Weights of a small GPT-style language model, trained from scratch on English Wikipedia: vocabulary 2048.
Each number is 128 + 32 x the weight over its row's rms, rounded and kept within 0 to 255. Layers, rows and columns count from 0. Numbers have three digits each. The size before them is the row's rms in percent of the matrix's.

# layer 3 MLP down (transposed), 192x64, rms 0.228, rows 32-65, columns 0-63
104:082180115125073122182158143120151146108100088137096101091133143135121128135096178165094141161118104078102104176126153148086095125140188184210090177130116084131126133090140083114177152157125159
093:164154091161145169183131114137165125115075113113128058157164127183107112163134159078099077140139158128103129102161161115125132143177110128055117073058123140136169130149085108148177119072147130
097:140119145118090124125133062062145087099082146095179105104173138095097100142142100111144076095122075074078110131106121090170197116105098115139126151153072167175120060088114117126136125140152116
087:105125128140167127090127169147139120109174148099170143177099137127162148106154108109120090180150134178122105121145140077127042147176070106164175105150171072126173136126185082135097171160151161
114:111116081118170106121123111133114197156099112058185167143157105095136106102082161118144117091113153143095131140164174143104081127128088169100177149077146146157110112143139082070127115171132049
104:098163165143096097088172158089116173146144095146128161145161083047114149105107153094104191164124151156190108143171126116131093176133073215157114100104140128162127111101157144107114124118129100
097:106121142091063108096115100133206115138084162113127136117062121128142148127178118108080145143167145148148062130076115169113170148145112113133198170087097083133105148119134104088134117056091126
090:150121109148159095161131150130110088144088153101137161133182042207078117098108141112160109194104134115155145157123108124102169145075137061095150109125193139133125130177100153145084121083134114
088:124163115162147059163193171139096153154085160134116157079137167103157109104137126116107154117159142071069148078196107128081143124129107117089139176162127132066135121124107124120118171204144138
094:117076150152060075118095094199102122131104070151137181089118153075161156126070152118105132128121148124137127145139160144127128137172189157171098101073131121139098152128154063149090102088112159
107:139112111088123106155152197091074093173140142136112212155131109177142162129119129129118078051112107073132107158122167146120123161059106120109125094134120107110166135109110091143082183083160134
094:078174046131147115164149132104125118099128211150135131125111115106164081124100149163160132076134122182109149133137172127148139148147095129100155190151134188067179148134131183126157186150140138
114:109159165120110162162135075180117132088085108066126129076109120121079095125116183123052092155116147126135169102145132086164118137109109118061199081111108145155100153119081151148151112139102079
096:152145101131125085162121142138086102138159193142101110090154124121062117128122116150188104186091121145159103088194070115108080130129057169127169151085134096145176099088168144136122091134146107
095:124133147152095071094101173190038088119134154109171188150112137105142099103164142116137120093113154134098134130100132230123125107148135116126170144104180087083105117146099158100140153167148106
098:145084107105111127129125101115196088119211141090090067111161099137127131096116114096146120105080124168129057152148090126152134147135121116162142128139107169104139066091092143098082102097138213
095:119128062170186150091154164110042130163147158094181136193082107149096125136152125153133059158117104107158124146094120137133122147161121128106166162102119123167149143106097154145085145163181075
107:144135112089154125169183112142104169138087146138067083111065113087116121170108141144207045149172118131121192070137133106151116148163086130116143150171137102193134137125105110104101134140116114
100:078146136138109147169118162131154153142098046119121136154148061092135114115100138167154109173147089090177204113119126117152094171174094179122061121104136095138121166127151097175128131136188147
100:064141130117138147177131103130140115109081115116155085121140066086153125075050121086176146087135137102148154139124089130047117076088188095140181141152163145146111133110144145133083090160116134
103:120166160116193079176159112132150147123094124101162074155120192109137142096173111135117107151102127046165115147156118080116139159063128161150140115135143127153123167187185167107155083119092154
101:119163089146148137139174145079136140155124192101109080184157066154131116119097101153134093163130101125085160150098143166170153185152038174143173116160144119177125126097187123115111124124098131
097:151101175135102101128167166176063121133165139142148159132101129154115081138110170176092119141171098143207082140189155131075084109165125118162160146087188141127106101145074109092128148119146154
101:090195161169070134123181171167147137170152131164131141144089098159125081077119056097138136099125152090083111129113106167108105134123153125082059162085108132172127132077124126129172102129157151
100:132105153117155151104136090116124118175044123064067203108127113065097146126163114103125113103086152132099155095210109122135137154116095118109082119115144140090112142179158127167134174104155089
096:177127124109165183101128111054149118120123119150130113123153137169113083162143173138143109168121127146097086152120078132174161134156077193108055141155141130182069070147185137102118135106109095
095:140125101100172105160112133161151166133113125145091137101109185072176143112080138142060170154047112109095120166121101145095145085145116154068130151096075039121102119108129114163121112121126096
092:142101111094124120101083198171109132113100115134196116060129112104175125155130153098147101153112150132174108140170118145099119109099135129140157104157122147139124071175071078048138167076102080
097:143106159137162142174146105116110136089167098126067099136130034101099107118114127123142184106110115066122092147088168157169105062101160135143117182060169155142092171149119113149147101161121115
088:147154139070103125113145130129147143104148047192107092147173117130110152174148112157093119077100155180114130142054148105178090092124119101190119142168136117170158108165155153134077130132090081
092:118159099144115136126100134111095170152206168192115067086170109095117167146104151088137129152160180094140125100129135107140166115118112112205083158101126112122093187130148127097143085075132185
101:103191093096105198117190104107109140141122159094064152122158143074103125145156102129076115184122119170100154080126122112153115123147121130095105149128127143116077132115082124207162145128192171
100:082101169125118136062153179155188150102132138099076139121139096122092146139117140140087112139122170152144105171180169124120116149117139200106189204123171087120137132150107129144159090112059097
090:144102085053092126083137169074129136083107122137162159091095181099122105119158123115143126097117133161165160076198138124107084096132177166076099156146113076116135151098047143127131121145111129
# layer 3 MLP gate, 192x64, rms 0.261, rows 33-65, columns 0-63
092:166109093169093134086187141122099135161067153127109151154195098146160163126096144116170140072140129160113125155173076081105094130113128080145143085143158117208136092073100131130102091099108135
102:169079075115102113164162121164150147123113097090178136098157100076165153149173134153122122131136148137160137181130144105156181116081119111140105079140106184194155097091093142149074132172193104
088:121145129153124125176118139109091144156156033144082138127148109112138167101137130083117149129137098107089154135140117089104097154169145149089192133098044184134069090097116130110106091145188082
096:119091158136131131112081123095141111090196117144137102165108152184134135137137136132077141170193083166131170109109103097104164159173090135123144113135094124116172153151165154163098174064128218
108:081123127140100141077188117169144155105130090159149116144126111071140117175106104131166055100143161158174171123114123123058168112141139081136146142188169142082098114093113121125140217143128126
105:088158060135164121130098162082112040101075097160164093152155141130089152131067096110138109131107146137114138123135132067096108069086118155097098107150112136162110106109055151087134112136120169
095:153135129141151149098103157082131126119137071176091123186127093057129089170088148142172146125176123093084104078140124127120108073126197054165111171131137161112130119190122114123134173138106106
095:173098143150159187092109142069146141211129160169112087151160096103134089162132110148119142152172107107120121176180155116064146165163169121089146102100105089152169118118180130118115084137090158
081:109213102084094112140218144143139142159155087082167127094164108087151175145119126113147105112131093151106143181127112078146139056139109100159195139116127115104111171157116109151166144097099124
098:086156068188107114175127095136127107156112120082124146192132093160136188111163109164122118147168153158197151115138104111177112177110100133151081136152128092173147077137110159113117140105122209
112:088127105051109131068074186088090111171127091124184202157143095068179110109118114136165126133147137128087150106178131086139140100122114117141120169117114180167116102130130136119134161126080092
099:148144090096105093098129141120205102124101243165109107124157117100167154153170066166135150169191129120112119108096089131170136134167099118150136161136173116151094157139120098148086112096132150
097:177080162186154153141131091128160173145166147109083170170133155192176131141095141129089162110145154120118071131064114158203085114159111156147144097145087131139155079161151085103142127148125133
094:152124165140099141136141090091097093130098105069176200149180086137119150084136093113183053119149106096123131138123158106169107192105130133107168203086123119123169123091107092162156139107121124
097:131164084099106107099128102170130106117091148107118098150093126118073109159167112113080151111170127115096186121135111129152149134055189142161115099120133153103099099172097157098093120081162232
098:095165105161181113123151138124120109107103112158136115086170125136111122125082136154047179132117183100046101127151164153152109152152174154153129102151113123148189153094128114157059061147153096
098:051122136142113088149119162085113140112114136156126138168135193135062068127139092077103135164133140093137095163153134127125108115139134167127084083108063162084103104148099127117204183148172112
105:153138164129118105143133075146159111170097131044078168170127156179130179153101111088150109170116073165148167118109162109125095108106148102076082135121098080110149138155183141196116108124161140
114:171140191148139081073146119123131139142154185102111140081091162164096144102185135118109080144105111154107110196125155171178139163107140163125059097136129118107157164180161163132156153157127074
108:167116175112115134114164174144159117173166152128101113172152159152102129169058147100103137168157154132116154196069158111119134182104172147139136078127128097150200138142058128159137113155176126
100:172155113118176131078078053136104108136104170143097108195131111166070117156168132137173183171100168113083122183113184124185109089136129117149137158160146123127137171148165166144137118147111141
100:109160132117121129144174109106134100146129135074098099112126074126128118131113103092114060085055088066184072179103157129108064120182137118169126164158111126142161094132144135118192158138115086
104:138110080082153125052119107087125113084145132174178056117125198136130138091118179141088127120102140133136121122117122144102139151099132136142081055139179132217186160122112131137131132111145096
113:114184170186125110177081101080150105163104085108105115135139139177159072147090084105087112111161090189129094100140120099092099117121107154121102128143129129075079109128125119141203192143105147
094:115131153103095160185166112208094147086138137122126114088152112120169165122096094159162098159165121139171127103121085062160116146128152114045152163148091145130120219141135097126095132092122111
089:099111150125157136099148166118108136123109082086197122066113135079155133161082096119070158142137068142115149142131058085129180129070111188152116145141112191135182099118119170147102150152127123
089:097097105155150108211146104098096158177130135105070112154194182147116090135108159118108150091114086133123156111103141168101091172141144168134081139135218116096154102117107169172112157108151117
104:123124155103155084085046153105108148120114174126146111089086079184141153136124132186142128147158129136145146118132130142151089156158104182059143125131091109135159161082146142186130138042119181
099:143149181095100112093116080123169190146097092096121145134123089071150133148137130110095121089139153165104138117118121109178096143077126112111087131191202176131122096069171135103142194143079130
086:097093095071114168148167152098092177113144159194171120082137107085109143065122151178169151106110143108120115150157132142183114168152142125122196135168122104082152097099067107117118100151169101
093:102173090085118137145120150137110113095111115102134125089150232106116079136063063065110052128162062101118137143082125151138162140130096114101144097140182119095124147137143091100140127138121134
107:138166152168103095122132100134171178196153140117137095132137115097179137119149054129143159104135123137125094129047072100166118097115137141150113139097153212154123102039134135089146106138141106
095:086150068106147104116068077150113081135124130131150188112137240126136125136074114144107166111114182105080160140134132134061111117166106112125118100169166138106135079108082085127112121149122124
# layer 3 MLP up, 192x64, rms 0.257, rows 33-65, columns 0-63
092:122100124171128144106105129096106153139081207176093167104174116133155154088090113140168190134171086102146132128128201089162098166131134123162131109108109092178142138101146095126093078081081097
095:120157125153136099053071081097151060153100128148121108164127127116072076101111098082085087150128147118142094126166113147144156118168141096142167148130150098151140130144160098130200084127058175
078:064150128085124107158107159116116134143113140114111085128127106061102122093158199101128131154135069076107142175156112099100113133113125118166199167150029144137097104129102184137132106136158097
117:160084152108113140106093128101119153143140118103103175202197164104172083116112191152090177109167136162105123140131076101131117154156158102175164093149117097162192122185124116146162110163097137
101:127100086095131112162179089111158134133074160121076125192172152124167104120095119085130181132166160161180093058139140121091106105126134148184118118131144139146134145119146144146204165161065101
110:092137096090187140112102166040116064123067085161144133131139156121120143139094081132130165092133176169142107153138139097088106116127137152083097081189110137162075158111080123119132107176134140
083:138142126097135140093145138061077204137128118149201102177124156149093094086130173168149136139153150115092120086158140063099158069094126114160133118137191102150124109162117130152132147114067089
091:128091126142125174094149079097113115117164153077125099132097181124073072121169128098080164138165097210084129110141088127146114144144085120207093112126164121122126153102150164132095070106093146
086:163170179150161107160127104080087120120096161110081171174101091153126152159069090113146143178130152108120155076148125152131137100180080148120191167090131171158121161151182171172132117100115107
101:164154122106095138143165086148141101185133117147078088120075174113031172133092133089099151157159099083097156119115134168143115194173116155125124099058131090089167150108155139121118148120119128
101:092148156108148161133156123192110136080145141119112047158165121183135158165153149077104159140122161150101144127039109163099122194080123160126157109146168108110140120180098132094172143109142162
112:139112162127161126135123111166128195162148138162104147112160123110122102168101093114113153067135187204150205122161115115144101157081146141101142147138124133198130112057104133139056112111165102
097:129135181097072172132162103198142098129149196128120170128123158121204158115101159128133145081105138139142135100092154187157130053095134132192114113153126152094117149158168101099103119073122136
092:113117114132078170090091119114068136075107112167127070109169159127135130136149109157104129098106171102108114088168163148084078144172093158134172126061141177119149100123147088148136034110114131
093:133119164151169103164144103088153164194110117133160139066181126134157145108087073125122114113126083123139069153094126103110121095152098092094154124112179100193131115081167158121200119156149072
098:100152054177124093086152138094168118115122098090146112151065129173102095102171108165124119130089139099187146176072123063125153134073094122156168111080126116143114125123115166124102082123149078
092:227165114112190108158127064143138111146120139103112137129134089136147136143060097141090108088131083146094123121099132128073085159118129099093138167095178108143145164110169143125074057121161142
094:102087088129172152168136129118139134104128103125155121163128121080091145133195135125083100157089208125090113174188134113163190163170135180156193085115138132126104136174140170102134117156128083
098:078143129103134102099097141117102155111098155122134176162180136111154156033075166112097081123117169124148108148115175086150174130115116169104162092164065107127097189135071114133095130110145094
101:067061147150087135139142159137135084180162121171096122182119144152072132169113097103118109172157078103119104119127134173116154116137084083128085141079126070136174099082117189129119152106172120
099:138092117125188122118144079162143166152093159114102177142152102092143117083117165106177139147078119109112174136097154151142125181130172134171094174134166068134227084122125157143103121129176127
097:103190140155108129125139162145123113161155144119124093065188090083158097170076091069061124127069089108180107139119153171106101104168095136130165144157152163117129122116164105097188128105152141
108:137185116115091117138089088121132130149143074124119053100077074120157157076200098122106117122131160145153079170124143150186163158120158143149084099129174136102107061116143100133107083123168101
094:105112082121151153118145135157101197083147161202191127117109117130100152135112109175155102113083139129145101114161176125134168163139158109107194131125119114101168143118089108033089085111136171
106:128103078132145049176136139082111102168090086166109136145128110144098159070118138084110149062152107162104167135143143168104121120122104157135169077124093149113149134112084095135160107183176197
097:132153152138137198109144154129160159151139086145165130115112078082123158157066122117118140118171150204147133129172120103141173160102103164119124139179099179076137136124075144158045169103102102
094:093114125168100143142164111127133169194142110128104106151166139127154096112135151129118090067094125135085157159127196150057096180151177090126086138124179108117126083147098163173104182186107119
099:098134104168128083112072138121170085145133132086159136071145167158131148110116136163058141126161118117161147074131121158122070192145128175089134095162072100132144129106122099176094061095133171
086:170123114163114192172160153136117057134203142101130117125146144103144137135116098150116140154154124090093130150174190152142125096169074142182155114118067102136136189187071129143087133140135104
086:111167138078117110161032087127126152152162094105094091186160168156095129134086081103114159093109151131163086114115156138103137151115137101131076147060166151148128148117115120139166138127213125
094:077072161125163197178187103141130176116189135085129128151131113138183132143106120123110161133160094135116144185149156172195128100109187166138142140174118142075065140113120107143139142152140109
113:123133160134154096154114107153162151139149131083146152172177122090152094127124080135116117137064164137139127107077055094141109075054129153068114086139105145104091075093140098111101076119186143
101:131091136144128112131124084165123140114181160151134130151148125121127162068152193118083129174173103077136105142118107077135141173115111082121181109091060177129183123129169148078170152167152184